config.yaml
qk_norm: false
init_std_down: 0.0
schedule: "wsd"
dataset: "wikipedia_en"
Each number is 128 + 24 x the weight over its row's rms, rounded and kept within 0 to 255. Layers, rows and columns count from 0. The size above them is the row's rms in percent of the matrix's.

# layer 5 MLP up, 512x128, rms 0.396, rows 474-500, columns 0-127
size [ 92  97  99 101 101  99  94  96 100  96 100 104  98 101 102  97  95  98  98  93 100  97 103  99 100  93  95]
[[147 138 101  74 102  95 135 169 153 122 114 145 148 153 116 131 120 138 132 118 130 136 108 137  99 120 122 115 103 169 103  90 142 124 122 145 107 131  97 145 113 139 139 114 116  81 118  94 148 148 129 212 131 151 138 110 138 131 135 113 177 116 128 143 134 168 109 150 125 108 104 107  83 153 112 161  99 125  86 161 147 126 117 121 163  86 101 139 127 115 128 114 182 163  98 134 143 112 175 186 132 123 142 128 133  88 117 100 112  94 129 135 126 131 158 177 141 154 160 123 125 147 119 117 102 152 113 119]
 [109 158 167 117 123 125 138 154 122 149 108 123 117 165 152 112 167 109 100 115  92 110 129 107 151 136 105 136 110  88 147  66 107 133 113  88 117 145 136 172 144 125 136 121 138 168 114 127 135 131 105  74 120 142 117  92 146 136 109 155 162 184 121 110 111 100 128 170 155 120 121 102 130 161 152 122 111 133 157 100  90  94 116 105 129  96 106 133 160  92 136 146 123 114 109 137 137 146 127 156 129 110 123 148 114 152 108  89 191 155 116 125 141 181 130 124 136 131 148 124 188 125 162  90 111 147 114 111]
 [136 139 102  92 145 140 124  94 133 162 172 170 105 127 174 148 117 116 186 155 137 146  81 140 162 144 126 139  71 125 128 152 140 107 149 149 133 121 153 121 135 109 126  69 112 122 141 102 112 100 119 126 175 103 134 152 120 123 125 110 105 135 116 142  88 116 155 141 144 132 106 124 119 127 135 109 103 114  85 155 150 122 167  90 121 141 148 100 120 124 128 124 138  97 186 136 101 111 123 158 125 169 117 120 144 162 159 100 151 153 120 120  74 120  95 114 152 155 112 168  87 121 146 157 102 109 132 118]
 [117 175 128 122 145 126 164  92 154  86  86 158 162 117 103 106 110 121 138 133 129 127 126 124 159 114  86  82 117 108 131 164 146 155 183 150 108 135 132 153 112 110 157 136 139 141 143 130 136 122  98 142  83 170 162 114 115 164  74 132 161 115 127 109 121 105 106 150 103 143 157 108 153 126 131  90 112 131 132  84 146 153 130 139 145 105 124  82  69  87 144 144 134 144 109 120 123 145 142 127 117 143 147 113 161 135 143 111 103 121 144 154 141  91 169 133  71 134 127  99 139 101 161 129 115 150 113 150]
 [127 162 127 103 143 131 156  99 133 102 104 161 133 134 124 139 107  86 111 141 116 121 149 116  84 136 142 111 129 155 155 123 131 132 107 117 138 102 134  94 156 117 107 169  97 172 134 126 136 139 127 157 103 137 107 138 109 150 112 132 107 155 110 138 146 114 188  93 117 134 145 161 106  59  83  99 153 135 103 132 175 125 138  98 130  97 105  98 126 144 118 114 137 106 119 100 166 112 117 121 182 132 155 151 130 162 156 124  59 130 150 144 141 130 168 138 140 122 129 166 108 119 139 149 143 129 157  69]
 [167 118  96 122 101 121 102 144 151 191 129  90 115 125 118 108 148 138 131 131 149 133 131 120 109 108 113 102 124 136 157 141 122  99 151 120  94 158 151  82 155 136 118 130 141 113 143 162 165 151 143 120 201 101 140 158 136  65 146 100 113 132 130 105 122 156 115 128 120 134 142 148 101 145 128 127  89 102 106 116 178  87 145 152 133 119 178 130 154 147 106 165 109 142 128 103 147 111  99 136 136 171 162  95  94 137 106 110 125 131 155 115 151 132 133  86 145  84 130 124 160  99 113 143 136 119  97  98]
 [141  87 123 139 121 102 131 143 145 129 137 119 144 107 157 108 123 121 125  89 102 107 130 140  94 114 151 153 101 162 115 162 106  97 207  84 123 131 159 122 150 157 115 149 103 141 119  92 115 118 122 126  93 122 103 107 162 153 129 167 122 125 181 111 149  96 127  85 125  88 160 107 143 106 126 123 132 157 100 118 128 120 126 138 127 140 157 104 116 125 116 128 121 139 176 111 148 152 155 149 123 126 102  79 145 135 145 172 162 143 159 131 126 104 158  74 105 133 128 111  91 141 132 136 144  64 128 165]
 [105 126 134 136  90  79 114 106  96 111 144  69 132 165 169 151  79 120 145 174  99 164 128 128 136 128 132 125 101 133 155 120 115 129 126 143 109 125 129 157 118  95 105 117 157 101 111 169 168  90 134  94 152  75 148 136 134 143 121 163 136 134 155 156 130 137 140 131 123 111 122  83 105  76 132 159 129 107 123 140 141 120 119 140 156 126 146 130 171 132  80 146 119 152 148 133 135 141 113 121 113  56 133 127 112  99 123 103 162 145 137 122 128 168 101 129 118 106 135 165 105 136 135 182 157 115 120 120]
 [115 133 109 141 130 112  99 132 103 113 133  96 149 131  91 109 138 140 134 166 129 124 136 117  90 162  77 134 147 143 135 147  72 141 144 105 139  98 139 151 117 149 143 138 120 120 118  82 141 148 114 126 151 117 141 145 161 110 151 104 119 161 175 146 111  96 136 128 134 127 109 149 156 142 119 137 157  89 100  79  96 177 148 118 143 143 133 120 127 144 104 140 146 118  87 144 132 162 101 137 145  95 137 131 156 120 166 189 132 116  81  70 182 128 124 168 127  99 127 150 127 153 122  97  82  94 129 134]
 [144 134 116 128 146 119 184 139 130 164  87 148 200 143 121 110 104 169 131 148 144 130 147 119 171 143  88  92 113  91 146 157 159 121  97 137 131 123 136 140 151 138 124 133 141 119 131 114 151 129 120 135 145 117 129 121 101 163 113 138 151  92  93 125 137 111 152 103 127 131 124  85 105 153  73 141 113 132 140 142 144 183 106 130 129 107 111  99 142 114 158  83 133  69 110  91 114 126 110 124 125 123 115 148 162 149 117 114 128 138  97  81 125 106  90 148 126 189 149 123 122 125 147  96  89 163 146 137]
 [153 145 118 105 137 107 180 124 136 123 121 135 144 155 139  86 122  93 120 105 152 139  85 134 109  89 123 142 159 148 113 115 115 124 140 112 104 175 165 122 124 139 139 127 116 144 151 118 115 140 148 144 113  94 117 116 139 150 154 126 112  85  91 115 121  47 140 108  89 112 173 132 141 140  99 124  96 142 129 138 127  97 132 100 136 115  93 102 119 147 150 134  97 157 128  99 125 160 110 117 169 162 124 135 121  98 130 137  88 136 128 147 170 172 116 122 122 156 124  98 177 161 190 120 172 124 114 151]
 [148 143  72  99 150 147 124 111 137 129 130 135 150 139 137 127 153 126 114  81 121 121 170 118 159 116 123 136 133 123 153 103 151 108 130 115 122 141 158 125 130 145 141  74 132 116 135  70 128 133 105 110  94  93 115 138  84 144 111 136 123  88 148 142 137 186 141 101 174 119 141 173 141  65 164 107 145 105 103 129 144  84 178 150 160 131 139 143 143  93  86  94 117 108 155 113 114 105 103 140  95 121 132 127 151 138 147 123 121 128 137 136 129 152 115 155 113 134 115 104 174 138 179 143 113 106 160 152]
 [102 171 174 122 135  95 140 178 133 197 153  85 135 105  94 129 115 128 102 128 112 138 150 147 129 116 196 130 115 141 135  59 131 112 128 106 121 116 154 112 116 120 134 138 141 120 114  99  80 135 151 154 130 121 140 135 147 122 148 146  95 129 101 123 118 101 144 106 113 152 158  63 141 136 128 113  99 110 119 128 118  88 107 111 107 117 140 143 108  86 113 116 153 159 160 173 186 150 144 128 159  92 119 134 139 137 124 144 140 136 125 153 121  87 133 124 127 117 101 148 178 154 141 127 146 118 127 112]
 [160 137 140 109 115 110  95 139  79 153 151 144 133 136  83  87 150 114 102  56 153  96 144 156 176 155 145 183 153 121 114 114  91  98 116 146 138 130 174 126 108  98 118 130  83  99 152 133 146 122 141 107 110 136 158 146 121 113 147 127 135 139 121 104 117 137 113  99 152 146 148 112 105 107 152 114 154 137 176 164 142 162 152  98 118 101 115 101 150 117  95 125 138 156 141 135 135 112 120 114 126 134 127 132 118 114 105 163 132 181 132 123 170 114 119 150 105 131 132 120 121 148 144 131  62 121 166 157]
 [155 142 140 158 113 119  86 112 146 147 110 120 132 106 136 149  97 142 114 147 104 112  63 115 158 130 160  98 109 127 135 177 146 127 122 125 147 105 134 133 116 155 113 101  98 142 152 163 134 133 133 139 144 106 114 168 161 149  98 108 108 137 146 179 136 134 164 114 164 102 169 127 108 115 136 155 120 174  95 129 141 123 109  99 144 105 170 143  52 102 126 137 135  81 177 116 121 125 151 126 137 136 105 147 126  97  97 161 145  95 129 105 111 166 118  91 121 143 129 112 116 120 152 160 155  94 108 119]
 [158 195 134 133  97 129 101 133  92 154 124 156 141 134 110  75 114 151 116  97 102 147 152 125 120  93 130 137 175 136  99 104 143 145 135 133 126 111 133  92  82 167 138 150 147 157 161 112 141 116 145 129  83 143 166 141  79 135 120 124  92 121 133 129 164 158 135 151 168 138 164 157 127 123 109 104  79 160 127 179 142 123 138 138 133 130 129 146 109 131 128 125 106  88 114 132 113 142 127 181  94 166 126 127 108 124 137 123 124 128 163 120  89  85 144 123 152 142 133  96 147 125 101  99 106 165 116 107]
 [104 149 171  97 110 152 125 152 161 117 124 173 100 134 138 158 136 101 116 139 118 137 104 160 158 141  96 143  98 106  70 157 164  89 134 126 117 137 139  83  98 164 123 106 155  82 152 134 145 156 131 168  93 156 150  79 145 165 150 143 126  96 147 101 127 166 101 130 139  99 133 119 153 123 132 119 135 132 144 117 117 141 135 132 134 130 149 131 127 112 100 147 148 120 128 117 176 123  79 104 127 119 150  97 125 114 113 135 140  70 161 126 135 125 169 133 137  99 113  99  84 148 128 145 127 102  88  94]
 [118 146 103 142 135 104 148 103 142 113  93 132 138 112 136 116 110 114 118 107 138 156 106 155 174 108 114  98 107 140 162 141 142 140 128 144 154 106 139 176 166 106 100 105 150 147 131 111  86 136  88 139 136 139 107 137 125 119 138 173 154 123 107 119 129 150 149 184 124 128 158 102 146 103 120 114 121 124 147  80 110 157 112 130 142 104 122  54 121 119 136 149 143 140 127 126  85 133 177 129 151  89  71 120 113 147 113 146 103 145 168 141 151  71 125 133  89 152 132 163 113 147 186 146 122 124 116 103]
 [ 89 117 122 144 150 109 148 133 104 123 160 164 171 141 156 153 106 134 113 116 104 116 126 140 129 174 128 134 105 113 146  86 146 165 143 133 137 121 159 109 131 143 122  81 129 172 114 151 111 102  83 134 164 144  96 137 130 126  91 131 134 112 152 103 129 139 104  76  95 122 111 124 158  88  54 154 116 122 122 140 102 132 165 113 123 154 115 116 123 139 161 131 120 138 112 114 121 108 129 164 165 175 119 163 149 106 158 155 104 139 146  84 119 110 158 158  82 143 139 116 131 146 104 122 165 130 157  94]
 [ 97 132 154 124 120 109  98 144 110 121 150 121 171 156 154 145 148 126 108 122 130 168 131 120 132 124 155 127 113 141 120  82 124 124 122 130 132 122 126 136 126 107 129  64 159 129 161 124 142 131 147 114 147 127 139 171 186 133 170 141  99 148 169  87 127 111 126  92  58 135 145 128 143 133 131 152 113 124  88 126 190 122 109 128 129 152  95 133 153 150  94 102 100 137 135 114 118 123 107 109 165 177 124 137 183 142 124 117 117 131 156 147 108 111 153 126 153 120 102 152 126  57 138  91 120  89 128 123]
 [130 119 144 112 119 118 129 149 129 116 159 175 172 140 129  99 135 146  99 109  82 135  83 124 140 139 162 148 113 151 109  98  99 107 132 131 102 127 116 181 139 149 150 101 136 146 106 164 180 138 142 146 139  82 130 102 115 134  86 126  95 131 140 150 132  76 117 112 124 127 157 123 138  88 105 136 110 170 121 133 120 122 142 131 124  73  97 113 139 154  43 112 147 102 151 109 133 157 155 136 138 162 160 137 154 124 151 144  85 122 178 142 148 122 119 104 145  98 135 154 146 108 122 126 103 119 111 129]
 [150 114 109 152  99 131 141 147 143  92 149 139 140 131 132 117 163 105 136 118 102 103  69 105 113 162 147 120 109 144 148 120 144  80 107  73 129 153 118 140  62 111  98 116 120 145 150 153 142 111 126 180 109 124 142 115  99 113 105 178 103 150  99 197  85 140 108 123 127 159 129 136  84 161 102 138  98 102 140  95 153 121 139 115 115 136 130 124 147 126  89 158 124 134 142 169 113 138  90 131 139 127 161 158 144 102 137 126 132 122 162 148 130  96 141 106 121 137 167 157 136 150 139 134 140 116 104 164]
 [161 109 118 118 143 120 135 129 125 118  71 129 128 146 106 187 148 153 100 161  99 140 127 123 197 129 107 156 107 140 107  96 122 120 112  87  91  91 114 135 108 148 123 148 170 134 159 123 121 153 142 118  82 148 184 121 165 129 136 105 113 145 122 126 118 121 127 164 150 116 168 137  61 178 149 119 133 104 113 106 110 144 115 132 159 135 117 101 128 140 134  99 133 120 116 162 113 137 138 174 148 148 139 123 164 108 141 145 143 137 162 126 123 123 119  90 154  92 129  86 103 106 119  92 103 135 109 145]
 [ 98 111 130  87 128  86 152 150 128 128 109 137 140 154 151  80 109 161 132 149 123 153 143 112 171 120 104 108 115 134 161 134  93  94 136 143 157 150 106 130  92 174 118 103 127 100 116 150 119 107 130 124 126 131 144 129 151 142 106 138 117 118 169  92  99  65 127 154  78 148 129 129  96 141 104 165 136 112 151  89 157  90 135 166 100 136 122 142 164 133  87 103 133 125 114  98  79 143 124 143 136 131 117 128 132 157 127 136 110 134 170 121 154  95 114 130 188 164 129 107 111 132 148 131 135 162  98  91]
 [145 162 125 102 130 132  78  77 152 165 116  99 130 140 153 115 115 116 108 144 105 111 117 138 102 144 167 118 126 115 151 150 111 142 136 176 161 137  86 141 137 105 140 115 159  94 137  53 142  89 145 142 175 120 159 143 110 139 131 135  82 159  89  99 134 135 111 106 135  68 158  91 152 135 154 128  84 125 120 134 110 108 135 129 106 121 146 118 101 176 164 138 111 133 150 136 150 147 117  97 127 126 130 123 147 154 148 134 127  99 159 134 135 159 142 156  96 166 157 114 101 128  94 128 111 129 135 149]
 [153 150 129 113 130 134 112 124 168 157 117 104 128 120  89  83 116 113 130  99 112 119 134 119  96 179 125 127 157 143 150 107 113 177 112 106  92 158 113 113 130 102  83 134 116 112 138  80 110 137 157  84 121 136 108 106 153 145 140  84 118  94 130  78 152 186 120 142 137 120 141 146 147 123 127 168 116  82 137 146 101 145 200 132 181 131 131  97  88 117  93 108 154 141 120 151 152 110 155 141 148 116 146  97 123 141 138 103 122 133 145 137 131 131 144 134 118 152 143 146 123 117 113 128 152 109 186 120]
 [119 123 130 132 120 121 127 128 127 130 144  85 122 145 141 107 143 152 143 102 127 115 159 110 153 133 106 174 148 155  88 115 131 126 153 133 147  74 162  97 114 131 125 157 126 105 133 152 117 131 117  76 124 138 144  93 161 112  88 143 162  95 114 108 137 163 120 122 141  94 115 150 113  68  97 138 185  92 116 165 154 148 140  71 128 165 164 112 123 108 118 139 146 144 139 126  91 104 147 124 154 149 129 135 146 131 176 131 133 153 102 106  91 119 153 145 127 167 167 128 117 164 128 123  87  85 104 150]]
# layer 5 MLP down (transposed), 512x128, rms 0.225, rows 474-500, columns 0-127
size [ 90 101  98  91 104 100  97  93 101  95 101 103 103  98 104  97  90  97  99 103 101  96  93 101  99  97 105]
[[125 156 138 129 132 139 124 164 102 147 124 125 138  78 132 109 163 142 152 134  98 135 131 135 176 147 131 135 146 102 153 116 137  74  98 109 108 121 174 155  74 136 115 100 172 100 159 129 109 147  99  98 155 138 142 111 190 147  91 111 125 142 122 158  87 137 140  99 109 130 126 138 154 125 126  98 126 164 136 137 150 103 117 160 130  96 116 152 143 114 151 161 121  92 176 150 104  91 113 120 144 114  94 158 136 149 118 150 128 168  82 113 136  95  99 100 101  98 129 120 117 127  96 128 136 144 162 150]
 [114 112 167  96  88  97  96 109 177 108 134 138 122 170 125 116 129 151 134 149 127 144 138 170 127 137  96 114 136 150 140 135 115  93 158 124 141 138 110 131 163  94 146  88  91 149 144 164 154 153 137 126 129 140 119 129 146 133 146 138 131 146 115 131 152 146 120 109 125 156 145  92 154 157 114  70 154 132 109 132 128  87 128 110 165 180 140 140 139 141 123 154  74 142 121 121 110 137 133 156 110 179 137  77 105 111 127 121 132 139 124  88 119  81 115  98 129  70 165 149 120  65 113 115 139 138 118 119]
 [123  66 104 156 166 162 147 125  92  99  90  83 130 103 126  70 143 138 126 104 147 117 166 160  92 115 152 163 132 129 149 141 172 147 108 108 145 132 146 148 102 162 121  86 124  86 144 159 131 130 142 119 110 121 110  91 148 124 150 115 114 122 137 119 148  99 171 132 100 130 177 129 159 133 144 103 133 161 144 173 135 128 134 117 161 126  92 105 105 152 106  86 180 148  96 106 104 148 139 115 121 101 104 151 149 105 137 118 123 111 168 126 141 131 148  85 128 117 127 146 127 165 144 112 136 123 125 121]
 [202 100 126 117  81 108 132 102 134  97 150 115 166 133 133 139 159  96 137  90 135  77 121  85 152  95 141 145 114 174  70 106 148 123 133 137 113 148 143 154 168 170 153 102 140 118 142 127  80 133 137 122 115 126  88 135 152 183 108 122  91 135 111 120 126 111  95 154 116 124 123 138 135 128 127 128 148 114 117 146 152 111  86 150 134 150 132 127 157 103 144 169  85 140 161 142 140  77 109 134 164 116 145 140 135 128 150 112 155 111 140 104 150 133 153 107 105 115 127 111 147 153 112  98 121 129 107 156]
 [131 190 118 116  97 140 140 129 156 141 119 132 110 117 181 132  96 124 128 132 124 129 130 128 166 118 101 156 148 139  88 159  87  72 113 136 131 144 126 155 174 109 137  95  97 115 108 152 154 156 118  93  90  86 122 106 160 144 129  94 109 140 157 115 113 148 120 122 113 117 124 137 155 127 129 145 167 131 129 110 115 166 168 149 143 157 170 155  87 123 162 139 123 132  94  90 136 128 138 122 156 120 139 139 103 108 147 127 111 123 176 160 137 143 106 129 135 116 105 117 146 126 105  66  98 111  68 142]
 [113  77 133 108 119 112 140 123 145  81  94 134 142 137 117 133 134  93 123 156  91 101  92 143 134 115 107 144 123 104 103 142  91 126 138 109  83 120 150 119 132 118 135 122 112 128 149  90 117  86 171 148 122 120 124 113 131 153 108 110 144 125 115 143 168 126 148 100 113 183 139 120 122 146 144 161 168 167 165 123  98 156 114  95  97 128 107 127 174 100 101 130 143 141 127 143 138 146 121 131 172 116 115 176 124 105 124 149 137 110 138 131  84 175 112  96 133 142 153 169 119 143 117 112 197 144 184 137]
 [111 130 131 145 128 123 101 154 126  99 134 115 163 165 114 156  72 139  98 187 102 175 158 144 141  84 113 131 114 111  89 146 136 139 166 111 135 112 124 123 121 157 106 143 142 104 116  93 178 128 131 126 189 143  86 137 122  74 119 128  87 113 119 107 161 124 151 115 122 124 127 153  97 141 108  88 129 139 127 163 161 129 153 123 144  96  92 117 115 109  95 156 144 139 158 109  99 148 121 155 139 155  98 141 148 161 111 155  89 105 135 127 154 106 124 134 164 132 148 104 111 137 142  95 137 169 115 120]
 [131 123 156 113 129 175 153 136 160 147 134 144 100 145 138 115 135 136 139 121 153 137 178 117 115  93 121 148 124 101 133 102 157 154 124  68  81 121 124  90 144 147 125 114 150 162 138 141 143 143 147 150 127 153 130  80 108 123 115 127  94 139 129 121 117 141 149 165 105 136 138 141 128 137  99 108  95  69 127 122 115 156  93  98 128  93 137 171 142 123 173 126 138  95 121 124 131 117  82 119 105 173 165 126 154 128 125 115  93 102 105  89 121 155 164 167 152 138 173 136 143 147 125  79  82 142 111 105]
 [128  94 112  89 145 125  48 116  91 126 119 132 110 149 127 135  99 120 136  93 134 144 126 142 152 143  97 165 155 118 156 180 163 148 161 165 120 174 134 125 122 139 127 140 138 159 148 131 105 116 102 146 134 113 121  98 119 148 135 143 104 144 137 131 187 118 120 110 166 133 104 165  97 153 144 126 138 112 133 144 121 104 105 121 107 108 124 178 113 138 145 155 124 152 143  88 100 134 105 116 124 118 134 163 105 118 144 118 108 139 118  90 129 157 143 131 115 116  87 102 103 150 106 172 190  78  96 110]
 [164 145 164 154 152 130  97 112 127 150  96 145  76 103 116 132  80 152 123 121 128 122 147 150 118  97  91 162 166 117 154 119 148 130  82 148 101 158 143 130 142 124  83  78 171  92 137 123 104 126 137 136  73 144 118  89 132 122  97 171 100 104 131  67 175 145 143 138 119 136 152 137 116 135 142 133 109 151 176 130 171 116 152 143 136 139 163 147  94 111 109 154 103 151 162 156 150 125 128 127 163 119 119 113 141 121 130 136 114 118 122 155 120 137  84 103 118 122 108 147 102 138 135 118 157 104 113 119]
 [116 122 107 139 103  81 170 119 101 160 134 125 106  95 125 115 115 132 111 149 175  95 115 110 135 147 159 138  99 110 121 143 120 131 134  98 119 118  90 119 138 106 174 134 101 141 116  98 137 131 129 135 136 127 132 139 123 108 166  99 118 143 152 143 128 124 114 179 162 130 160 113 173 116 120 100 164 144  15 129 143  98 137 125 175 178 132 136 126 137 116  98 108 154 136 132 181 145 139 118 166 156  90 124 110 132 105 123 115 121 108 143  96 134 135 107 102 137 167 108 121 116 134 133 121 163 146 126]
 [ 89 150  78 157 126 101  89 152 106 144 123 163  94 137 108 122 136 137 178 113 154 119 145 110 133  95 121 155 141 125 177 137 102 105 124 102 182 126 109 145 121 166 140 129 163 144 125 124 151 109 101 135 137 108 162 169 150 118 103  98 110 161 118 122 129 144 156 138 157 160  96 127 156  80 127 120  89  89 175 107  84 125 110 132  79 136 119 131 133 127 149 143 136 120 124 147 137 124 114 126 142 116 126 131 137 149 113 180 152  94  89 100 170 114 117 173 110 118 104 132 104 104 108 163 103 131 118 148]
 [147 163 167 146 134 107 142 136 116 123 143 151 115 152 128 158 134  84 167 111 161 166  87 120 167 159 112 141 117 129 100 180 141 145 145 105 142 116 116 102 158 180 145  92 150 136 182  91  89 148  93 170 134 102  65 150 124 116 144 124 152  98 145  96 150 146 117 124 147 101 132 141 107 138 138 101  90 133 130 126 155 126 125 126 118 139 131 116 136 129 134 136  88 145 132 159 124 112 109 129 162 134 101 112 117  91 121 139 116  95 144 121  66 133 159 120 163 113 125  90  94 136 124  87 121 113 116 112]
 [145 140 107 130 157 154 164 117 120 112 165 132 123 143 123 124 148  99 152 106 103 133 148 130 117 165 104 115 118 121 108  98 152 148 107 159 125 139  94 104 118 110  96 123 141 123 212 125 126 140 145 129 120 118 110 132  68 128 124 159 108 136  94 140 132  90 105 101 176 124 177 148 144 112 149 125 135  83 109 168 151 124 100 113 120 138 155 113 141 166 112 137  99 103 101 146 111 103 125 106 131 131 150 117 142 150 116  96 144 148 123 207 111 126 141 150 152 126 142  84 116 123  96 135  85 128 182 113]
 [132 141 155 112  95 139 107 150 120 119 131 148 125 128 151  66 126 107 119 123 160 103 142 165  95 116 135 100 146 144 116 107 127 142 109 133  82 101 109 184 143 119 138 105 171 165 183 135 138  93 107 133 118 151 145  55  89 124 155 106 117 123 120  82 121 153 117 155 124 125 133 128 154 138 126 163 117 121 128 133  88 123 142 149 183 140  43 119 149 114 119 112  82 145 140 119 135 109 116 114 136 151 134 126 176 116 155 118 165 146 118 140 132 101 129 154 128 131 114 114 111 147 116 124 130 161 154 142]
 [117 105 152 171 113 102  95  95 144 120 130 101  85 144 134  88 117 134 125 110 106 158 130 130 118 158 129 127 137  97 118  88 139 145 139  98 161 151 139 146 126 134 112 115 122 126 135 148 148 150 143 108 113 115 143 131 134 166 148 114 158 127 103 174  94 115 205 122 159 146 114 168 110 164 160 128 116 123 117 125 128 131 144 120 163 121 116  95 138 122 137 171 128  77 132 172 125 161 143 139 143 165 160 176  77  98 130 133  94 112  91 133 141  98 117  88  92  98 120 120 148 146 135 122  94 111  83 131]
 [107 111 119 155 120  77 143 129 124 130 123 103 105 106 109  64  99 153 146  77 112 123 165 152 129 134 147 134  94 170 141 152 120 141 158 116 155 120 131 141 160 160  99 124  97 168 138 142 118 146  87 144 115 129 154 151 103 123 117 121 162 147 131 122 147  95 147 137  89 134 166 151 117 139 101 125 151 115  91 155 110 133 142 115 178 104 144 137 121 130 135  83 124 125 134 168 135  92 192 125 108  95 125 124 115 176 147 129 115 156 109 144 135 138 111 106 141  97 100 122  95 153 142  68 126 158 151 114]
 [159 132  87 130 109 135 116 161 109 146 140 121  92 142 160 139 141 101 126 100 116 169 119 114 118  77 102 140  73 153 100 123 146 141 114 133 117 169 116 162 136 161  96 142 110 145  58 113 110 126 123 176  91 141 143 125 127 151 128 109 138 162 102 127 145 150 111 153 130 152 177 120 138 146 175 173 122 120 107 124 143 130 102 118 107  97 172 117 133  93 105 103 139 167 137  82 139 118 103 117  98 116 139 146 107 166 121 137 178 102 125 148  93 138 105 120 172 148 119 101 119 138 127 128 135 144 139 103]
 [154 143 126 116  73 162 117 110 137 126 165 144 163 166 152 142  89 139 120 143 133 132 156 111 132 167  99 113 108 174 122 129 110 129 149 131  79 142 150 130 126  94 131 127 145  83 146 107 114 159 147 103 104 137 145  94 178 126 126 136 169 124 146 126 101 163 138 141 173 119 105 160 108 138 111  94 137 133 133  93 139 110 129 102 138 114 135 107 141 127 101 109 149 122 126 130 124 135 125 140 164 132 113  77  84 135 106 117 159  85 119 168 100 125  87 105 213 142 109 116 118 139 157  99 116 137 123 106]
 [176 135 138 121 144 108 148 104 149 148 108 117  96 143  94 117 118 175 113 138 115 129 127 127 131 159 135  95 128 126  88 130 158 144 137 138 175 116 124  89 134  71 111 175 136 165 124  85 111 117 108  97 128  91 135 107 117 100 149 142 154  99 127 140 147 124 139 146 138 110 142 131  53 172 115 138  98 131 116 135  90 151 178  83 120  94 153 124 134  93 115 115 137 106 158 141 166 123 151 124 124 131 156 145 160 130 108 109  95 147 134 122 105 156 126 130 166 159  85 147 112 121 103 150 173 135 143 134]
 [124  94 118 118 125 123 152 136 135 125 143 134 129 136 110  78 122  92 150 124 143 129 129 115 118  96  89 113 152 121  94 119 129 176 116 117 129 107 127 101 142 127 137 177 133 150 108 152 141  94 118 116 129 128 165  86 154 132 105 146 140  93  90 123  99 154 118 140 113 117 133  87 108 105  83 119 180 198 114 139 149 145 170 112 157 155 151 139 106 112 148 100 126 131 139 152 110 110 156 104 167 106 156 102 121 154 128 117 136 153 158 143  97 133 131 116  96 168  85 147 135 206 127 129 130 146 142  91]
 [104 111 118 128 128 144 148 180 117 162 119 144 116 120 153  99 132 106 148  95 118  89  84 133 137 125 146 138 121 129 156 165 130 103 165 102  54 123 144 143 120 171 163 141  79 114 107 156 113 124 122 170 163 111 162 113 150  99 125 109 157 104 121 116 107 160 105 152 115 111 106 135 110 107  96 148 101 110  66 142 154 152 130 141 108 105 133 100 115 181 145 158 137 125 110 148 164 118 115 163 138 127 108  89 127 131 156 148  96 120 115 113 110 152 164 117 112 135 124 176 144 127 137 140 153 134 131  95]
 [125 160 135 195 105  84 116 105 162 117 172 125 123 119 132 103  87 130 138 154 177 119 155 115  96 125 152 135 108 117 107 172  75 149  94 144  92 136 133 169 141 135 125  86 120 109 112 135 158 127 146 140 111 147  91 142  98 102 107 122 125 123 131 108  94 146 142 116 119 160 166 102 167  82 100 133 162 126 148 142 158 111 131 141 123 126 165 127 111 132 128 131 121  77 139 114 153 117 135 136 107 136 133 137 150 158 124 101 171 106 136 118  99 121  76 105 107 124 121 138 171 136 145 164 138 103 157 102]
 [147  86  67 150 105 143  89 104 104 114 149 163 113 125 142 170 144 117  97 110 144 110 144 106 123 165 122 131 116 143 128 159 150 127  84 171 146 128 134 131 172  85 168 114 126 146 118 145 108 117  96  88 137 145 154 137 141 120 134 135 101 111 112 143 117 166 105 106 169 169 152 147 110  91 128 104 105 134  99 162 147 150 167 125  87 133 148 150 110 124 116 151 111 153 143 126 131 122 103 135 105 120 125  96 105 183 120 118 102 143  74 158 177 123 156 120  94 123 114 153 163 105 126 129 140 111 118 132]
 [122  60 147 150 101 149 152  95 119 105  95  97  89 116 158  88 108 118 146 156 160 117 119 115 161 116  87 150 124 183 168 108 155 150 135 143 125 116 137 111 142 141 130 119 128 155  91 147  78 151  67 155 126 133 145 138 150 157 145 114  97 128 167 141 157 113 159 115 146 102  99 153 154 138 117 130 140 114 123 149 158 136 115  79 103 147  99 149 129  99 136 132 116 122 147 152 150 126  97 138 126 155 115 127 153 133 103 107 175 136 135 122 161 116  91 116 156 126 157 133 115 119 108  91 154 140  94 100]
 [109 113 146 125 144 104 140 137 114 174 133 193  84 157 160 131 102 130 148 127 152 137 118 152 146 103 127 144 142 115 151 127 105  72 131 174 141 169 141 129 156  89 156  96 126 141 140 141 128 117 124 157 148 127 117  99 142 119 112 130 104 145 158 165 107 104 125 123 152 127  73 157 132 112 140 132  90 127  97  92 153 131  82 159 108 110 134 116 135 136 152 156 129  99 163 100 103 147 107 137 141 137 146 153  75 127 148 183 115 126 111 111 111  82 114 131 136  60 142 120 123 124  97 111 103 127 142 151]
 [137 111  85 198 113 123  96 120 127 119 120 185 103 125 138 140 117 119 107 155 102 126  95 153 111 167 153 100 104 167  85 104 120 115 130 155 156 177  98 131 116 129 128  85 139 137 155 123 140 139 134 129 147 120 113  96 138 113 141 166 107 140 120 155 116 123 126 123 153 126 161 140 100 138 136 116 140 170 136 116 119 121 120 172 122  83  97 148 172 153 112 117 147 136 101 127 151 155 137 175 111 111 161 110  89 131 122 153 111 112 103 147 123 130 100 141  97  76 133 134 134  98 138 111 180 160 116  84]]